config.toml
n_layer = 14
d_model = 160
n_head = 2
n_kv_head = 2
head_dim = 64
d_mlp = 640
vocab_size = 532
activation = "silu"
norm = "layernorm"
norm_place = "pre"
norm_eps = 1e-05
positions = "learned"
qk_norm = true
attn_scale = 0.174
bias = "all"
tie_embeddings = true
parallel_block = false
init = "normal"
init_std_qkv = 0.0163
init_std_o = 0.00308
init_std_up = 0.0163
init_std_down = 0.00308
optimizer = "soap_variant"
lr = 0.00638
lr_mult_qkv = 0.5
beta1 = 0.95
beta2 = 0.99
lr_head = 0.00507
grad_clip = 1.0
warmup_steps = 44
schedule = "wsd"
decay_fraction = 0.718
decay_shape = "linear"
final_lr_fraction = 0.1
batch_tokens = [32768, 65536, 131072, 262144]
seq_len = 768
doc_mask = true
train_tokens = 294700000
steps = 3296
dataset = "wikipedia_en"
Each number is 128 + 24 x the weight over its row's rms, rounded and kept within 0 to 255. Layers, rows and columns count from 0. The size above them is the row's rms in percent of the matrix's.

# layer 6 MLP down (transposed), 640x160, rms 0.142, rows 599-618, columns 80-159
size [ 97  99 115  97  97  98  99 107  97 101 100  93  97  90 105  97  99  93 114 101]
[[118 126  63 173  76  83 128 111 150  93 121 108  91 118 116 183 115 132 143 115 121 124 150 113 143 114 136 131 104 140 141 129 112 158 141  94  88  94  63 115 159 112 109  81 131 154 103 125  94 132 126 132 173 106 150 145 109 144 151 113 139 140 128 158 142 137 130 117 158 125 102 117 163 139 161 126 152 116 143 139]
 [152  93 109 145 110 116  84 146 145 100 140 128 100 185  94 130  84 148 125  88 127  68 119  94 140 136 114  81 116 109 164 125  96  99 158  85 130  77 145 154 110 137  93 123 131 130 154 134 148 122 141  97  97 133 102 169 106 103  80 126 102  88 145 123 120 201  94  75 115 135  80 121 155 145 127 159 154 119 143 119]
 [ 99 118 111 195 118 136 116 129 116 117 149 136 131 126 141 119 141 156 122 104 109 129 128 113 151 119 126 149 161 134 112 127 118 130 129 125 122  96 145  96 123  98 119 122 118 145 148 147 131 103  89 132 123  93 132 110 180  88 167 126 102 108 126 134 136 134 108 121  62 135  92 122 164 123 130 103 165 122 143  98]
 [128 116 106 128  97 127 125 105 139 120 124 119 172 104  87 112  93  96 136 131 179  83 130 123 103 145 138 137 125  80 131 166 130 126 144 144 124 162  96 129 133 135 128 157 142  97 126 133 172 117 117 156  84 114 139  90 107 179 139 104 128 140 152 120 180 177  91 107 111 178 159 138 158  89 155 118 120 125 171  57]
 [103 141 134  94 108 170 125  90 118 142 144 144 150 117 126 155 128 109 135 123 159 146 126 149 117 121 126  96 133 122  97 191 146 116 148 144 146 135  93  88 162 103 114  86 128 125 129 186  92 169 137 139 163 121 106  90  74 158  99 158 185 114 138 120 112  93 175 155 146 133 115  83 137 130 136 132 128 158 121 113]
 [180 120 144 113 139 149 121 103 128 114 104 123 166  97 126 135 104  93 145  98 124 132  98 123 153 149 152 152 128 113 128  91 131 128 107  82 111 126 123  85 111 104 110 136 145 117 117 128 148 116 118 124 116 171 122 113  89 150 153  83 137 110  80 112 155  84 125  91 179  85 126 155 108 158 139 130 128 100 124 140]
 [131 134 111 155 119  70 140 132 161 108 126 121 113  96  87 135 130 140 113 135 146 138 135 137 107 102 132 139 124  96  99 155 149 146 164 116 140 175 121 104 149 107 168 147 161 148 152 120 115 106 207 144 138 135 110 129 131 107 172 126 131 143 110 156 141 112 110 144 159  84 151 118 157 115  96 123 151 172 146 140]
 [147 111 113 101 139 110 123 131 132 135  76 137 124 113 146 133 131 134 157 150 128 144 108  85 113 120 145 120 129 131 161 128 181 189 122 124  92 153 105 128  73  77 131 165 117 154 134 129 137 126  91 123  80 126 152 115 122 122 138 124 182 135 146 117 130 129 149 129 132  90 110 149 142  72 160 143 144 147 158 126]
 [121  27  96 140 119 133 112 139 122  97 141 125 143 104 109  64 175  82  92 106 127 147 104 167 155 127 130 116 129 128  97 104 161  86 118 159 109 104  95 161 114 116 128 109 125 119 125  94 158 142 117 159 160  98 129 117 136 108 139 117 134 159 103 181 133 136 106 107 147  92 151 116  89 121 117  89 103 112 146 137]
 [100 139 154 134 133 160 132 144 137 105  96 144 155 143 112  91  93 122 156 118  61 117 132 121 174 129 133 119 106  94 104 129 106 133 133  87 130 107 110 109 158 102 103 148 125 110 112 122 135  97 103 125 159 117 139 167 138 130 128 140 154  61 164 126 101 118 124  95 119 168 179 176 126 108 191 158 133 128 159 110]
 [132 169 130 127 148 129 101 162 139 139 145 107  98 122  93 155 162 120 131 126 117 167 117 144  93 147 107 138 129 148 182  79 152 137 147 132 130 146 136  93  96 138  94 139 134 149 126 135  97 104 165 118 102 167 110 112 101 137 178 168 125 133 148 117 109 150 157 177 133 120 157 142 139 139 115 130 152 168 138 117]
 [128 123 124 106 156 157  98 151 129 128 137  99 118  93 107 129 133 124 148  69 104 102 134 153 187 138 106  89 106 125 115 135 128 134 139  84 108 161 116 140 137 116 107 166 144 110  90 101 126 120 134 137 127 141 137 116 127 120 106 133 121 135  69 136 125 154 120 162 111 146 114 122 182 143  84 113 154 105  90 148]
 [129 161 132 140 131 135 112 129 119 180  90 106 104 119 134 154 117 114 149 152 123 101 152  91 130 129 132 100  86 129 128 130 138 118  95 134 107 153 122 143 127 112 106 150 101  98 173 161 131 142 162 103 170 153 121 136 134 105  95  84 176 115 140 118 132  99 140 153 155 185 116 132 137  93 148 147 139 106 102 125]
 [130 134 136 123 130 127  94 133 118 130  82 120 152 132 127 154 112  92 134  89 142 111 136  86 157 113  95 191 145 132 147 177 165 109 148 139 159  96 115 119 161 163 141 125 121 137 130 134 105 160 100  91 101 122  88  89 119 115 135 126  80 125 148 126 116 112 132 139 153 112 147 123  84 120 146 127 120 111 171 172]
 [145 100 148  79 156 123 149 110 151 131 110 142 161 144 134 111 136 115  96 116 114 113  87 110  89 169 117 104 102  71 108  96 187 142 127 145 112 173 123 126 124 134 146 128 141 128 158 117 139 207 130 137 162 112 111 150 137 150 174  90 123 104 125 122 168 125 129 126 145 100 111 118  95 112 129 110  88  99 148 131]
 [108 131 140 128 127 130  97 123 150 135 163  89 125 161  83 139 157 114 160 141  79  99 127 134 102 136 131 108 132 144 104 153 102 145  89 136 148 109 124  82  97 140 149 139  86 162 113 137 178 121 157 128 173 146  71 112 118 164 130  79 112 125 122 127  81 122 128 120 123 170 132  80  95  83 110 137 107 114 137 122]
 [ 86 104 151 157 149 121 110 121 113  98 147 114 116 126 141 113 108 136  97  74 107  79 111  99 140 147 131 145 125 140 111 101 136 106 150 110  98  94 137 154 119 158 127 145 126 118 162 142 138  98 108 165 114 135 159 182 150 117 160 100 139 133 121 115 128 167 116 175 110 115 104  95 133 162  85 162 112 109 169 121]
 [128 153  95 118 106 181 113 131 100 151 135 143 147 126 126 203 122  89  81 125 135 114 157  98 155  99  96 119 132 156 122 129 109 148 131 146 119 101 147 171 123 174 110 119 128 121 134 111  86 165 148 135 141 155 164 138 116 125 116  79 104 109 123 138 150 109 144 143 144 131 133 109 119  92 163 120  93 149 111 111]
 [ 97 153  95 148 118 109 124 153 107 144 146 105 106  81 160 136 112 104 116 136 135 119 101 155 145 103 118 134 128 118 101 128 116 106 174 146 145 146  90 147 176 155 134  86  91 134 151 142 187 106 130 120 120  82  85  95 115 127 130 149 144 118 168 137 183 163 134 156 113 119 145  88 130 114 117 144 117 141 124 103]
 [157 100 105 149 118 147 150  93 161 120 164 131 121 132 118 112 147 142 126 139 118 143 125 106 144 118 159  73 105  76 136 112 169 122 141 106 130  86 139 111 165  88 103 142 154 121 113  69  99  72  92 149 135  85 159 130 138 147 143 146 129 111 150 149 168  80 144 141  85 155 123 121 121 165 142 128  94 126 147 109]]
# layer 6 MLP up, 640x160, rms 0.158, rows 600-619, columns 80-159
size [103 113  92 101 108  77  95 104  94 101  88 103  87 117  90  90  96 112  82  95]
[[159 143 118 150 144 144 123 115 138 130 123 117 105 169 136 131 181 150 162  78 126 134 129 123 109 145 103 111 113 156 131 131 117 106 123 112 154  98 124 104 138 164 149 162 154 134 159 150  75 114  93 146 118 152 138 158 140 115  79 139 117  95 159  89  93 158 107  93 159 123 111 114 174 122  86 103 128 107 144 108]
 [ 97  77 137 147  91 111 117 121 106 147 177 128 112 143 128 157 161 144 145 176  97 130  75 147 144 162 156 104 133  98 137 109 101 119 129 163 113 141 130 141 143 129 105 133 102  98 114 143 146 169 122 145 168 103 128 111 102 138 158 157 103 137 138 105  89 139 118 149  95 151 104 157 118 125 156 118 125 137  78 117]
 [129  93 162 116 168 201 134 141 158 102 155 149 145 165 152 117 122  93  90 130 137 110 118 115 167 153 101  64 141 115 103 127 121 118 121 160 164 117 163 131 129  90 112 173 106 159 140 153 184  87 140 122  95 150 136 160 125 103 178 152 132  89 139 104 103 149  91 132 102 138 149  75 114  99 101 155 103 102 123 154]
 [109 104 150 155 101 129 179  85 113 118 119 120  94 155 141 160 141 154 155 146 138 173 123 167  95 173 121 137 136 160 131 146  87 112 129 128 133 157  97 171 155 127 130 115 106 109  81 168 113 103 157 149 108 165 116  95 145 142 135 130  87 107 172 140 138 108 125 143 122 132 152 103 105 109 158 139 141 221  65 123]
 [142  98 122 129 151 110 177 115 118 144 124 123 132 116 146 117 121 148 171 118 128 138 160 133  66 124 122 118 111 136 104  94  92 121 140 155 106  87 121 120 161 101 167 120 126 106 114 153 121 142 106 113  96  58 141 160 144 152 158 120 148 101 113 137  99 161 116 141 153  91 162 136 119 111 120 146  97 158  72 148]
 [161 116 108 155 106 123 148 100 126 150 113 128 149 115 101 129 150 127  81 167 151 122 141 100 158 114 178 129 140 159 103 148  99 125 147 150 100 108 146 101 140 119 188 113 142 137 172 127 123 117 168 102 101 130 114 144 166 138 127 140 148 118 168 144 127 153 160 173 140  97 209 156 115 110 118 143 116 142 136 140]
 [135 126 108 110 128 137 118 110 121 145  65 117 109  69 175 121 110 107 152 127 134 135 120 114 110 118 140 188 136  90 110 157 181 154 182 121 113  93 147 154 120  97 138 113 106 169 115 144 126 148 104 121 121 151 161 136  94  77 128 149 156 128 107 128 123 111  98 140 145 119 137 123 143 142 149 140 119 185  80 141]
 [168 133 120 148 105 101 136  97 114 126 140 148 153 102 155 123  99 111  95 131 113 130  91  86 123 115 101 212 124 144 123 122 137  85 123 100 108 134 132 106 116 166 116 107 140 113  76 137 168 151 156 111 137 142 168 163 123 116 127 149 106 151 141 109 156 139 147 126 145 112 142 118 120 140 184  87 121 122 153 110]
 [ 88 122 134 151 168 135  78 115 119 152 167 130 134  88 111 143 160 174 135 152  96 170  48 129 110 126 146 138 134  97 117 108 180 152  99 150 137 124 116 115 109 119 107 111 118 121 117 166 124 129 127 127 133 125 123 122 104 105 130 149  89 134 161 115 128 142 163 133  97 144 111 108 105 128 139 120 134 134 147 133]
 [ 97 102 145 112 125 121  96 128 140 131 133 146 114  93 137  87 118 121 101 139 119 107  99 118 122 161 130 133  80  96 121 180 153 123 108 129  94 137 155 110 110  98  88 130 134 124 128 153 137 134 158 129 122 120 140 104 125 131 123 168 126 119 135  99 144 158 158 135 186 101 110 118 125 104  95  98 167 117 165 128]
 [116 119 140 148 124 119  95 124 191 102 136 114 194 147 132 143 128 114  92 134 102 145 114 137 161 100 129 136 160  75 160 110 150 116 133 156 124  85  97  74 109  98 146  94 113 137 155 128 118 139 108 122 130 156 174  93 137 149 106  92  98 133 125 108 158 158 144 135  97  96  94 130 122 134 160 111 109 130 112  95]
 [ 95 111 121 119 135 155 117 131 110 163 136 144 139 135 146 173 171 146 155 135  94 139 137  84 143 120 122  66 101 165  60 103 116 107  91 118 125 149 127 118 130 135 119 174 142 134 140 147 129 151 127 126 110 169 151 130 115 135 153 150  52 104  94 117 134  95 115 153  94 119 172 148 155 104  98 132 114 162 122 119]
 [138  81 120 100 118 139 149 119 103  87 129 103 126 177 152 146 127 119  85  91 123 147 148 118  76 150 100 132 154 113 102 178 107  89 107 131 104 159 146 116 111 136 159  96 161 147  86 137 131 156 160 155 133 132 182 113 143 106 113 136 139 103 176 151 148 123 125 129 150 100  84 120 158 148 157 146 142 102  73 143]
 [146 146 146 152 105 141 153 159 135 130 153 141 157 122 142 124 139 129 147 114 114 111 105 125 201 126 135 113 135 135 119 137 119 143 112 145 157 144 167 117  93 168 148  96 113 119 157 194 165 127 123 136  99 140 128 147 144 127 120 111 126 120  99 148 138 142  93 149  73 121 122 115 126 139 138 106  65 110 132 129]
 [132 111 102 111  98 100 129  75 113 172 111 129 109 106 119  83 130 164 141 138 114 115 113 164  90 117 115 162 127 141 136 102 139 131 123  90  94 155 196 125  94 159 105 126 139 166 107 130 148  98 104 106 121 133 156 161 149  89 106 158 125 157 108 126 110 137 133 144 164 145 126 122 143 154 148 130 170 133 118 145]
 [101 152 123 197 187 143 134 115 134 161 145 103 131 146 160 114 130 162 160 101 127 155  85 133 147 134 129 172  96 115 117  94 108 115 105 130 114 130 155 117  94 182 113  87 135 140 157  95 109 120 101 124 148 106 153 176 187 147  99 126 108 131 103 126 118 129 162 142 105 156 151 128 125 143  82 134 139 127 124 136]
 [110 123  98 139 114 131 125 117 146 120  92 128 142 141 135  91  96 110 172 118 136 152  87 139 136 124 170 117 142 160 124 131 137 102  79 163 153 140 123 110  94  95 125 137  88 150 117 124 168 144 179  81 113 148  99 139 110 161 167 134 122  94 135 147 124 115 140  93 145 116 125 186  79 144  92 182 143 159 130 111]
 [129 133 140 138 128 112 134 132 109 150 106  94 143 114 146 129  79 129 130 145 103 132 110  92 110 144 135 145  50 117 134 164 165 123 159 120 129 144 141 101 120 114 158  95  83  98 153 126  99 126 162 132 141 107 108 123 144 102 119 126 105  95 167 156 155 144 115 121 164 135 187 107 129 162 122 163 124 126  91 109]
 [ 85 146 168 157 117 112 150 102 155 165 134 116 143 148 169  82 105 143 126 107 106 143  95 132 100 165 132  96 133  72  71 147  99 165  93  99 109 143 139 100 138 111 154 137 184 134 108  87 124 151 103 121 116 114 148 137 133  96 119 108 107 111 129 130 186 118 131 145 151 127 149 156 133 165 129 108 124 116 148 108]
 [114 149 130 145 166 114 120 118 121 114 138 138 126 115 132 151 128 153 114  56 126 148  97 132  91  80 162 132 105 154 112 131 139 145 137  79 136 121 133 158 132 132 123 118 111 137 114 110  76 124 155 146 149 117 140 118 118 131 145 123  96 129 165 127 138 128 102 102 142 125 112 121 175 121 133 101 138 153 150 112]]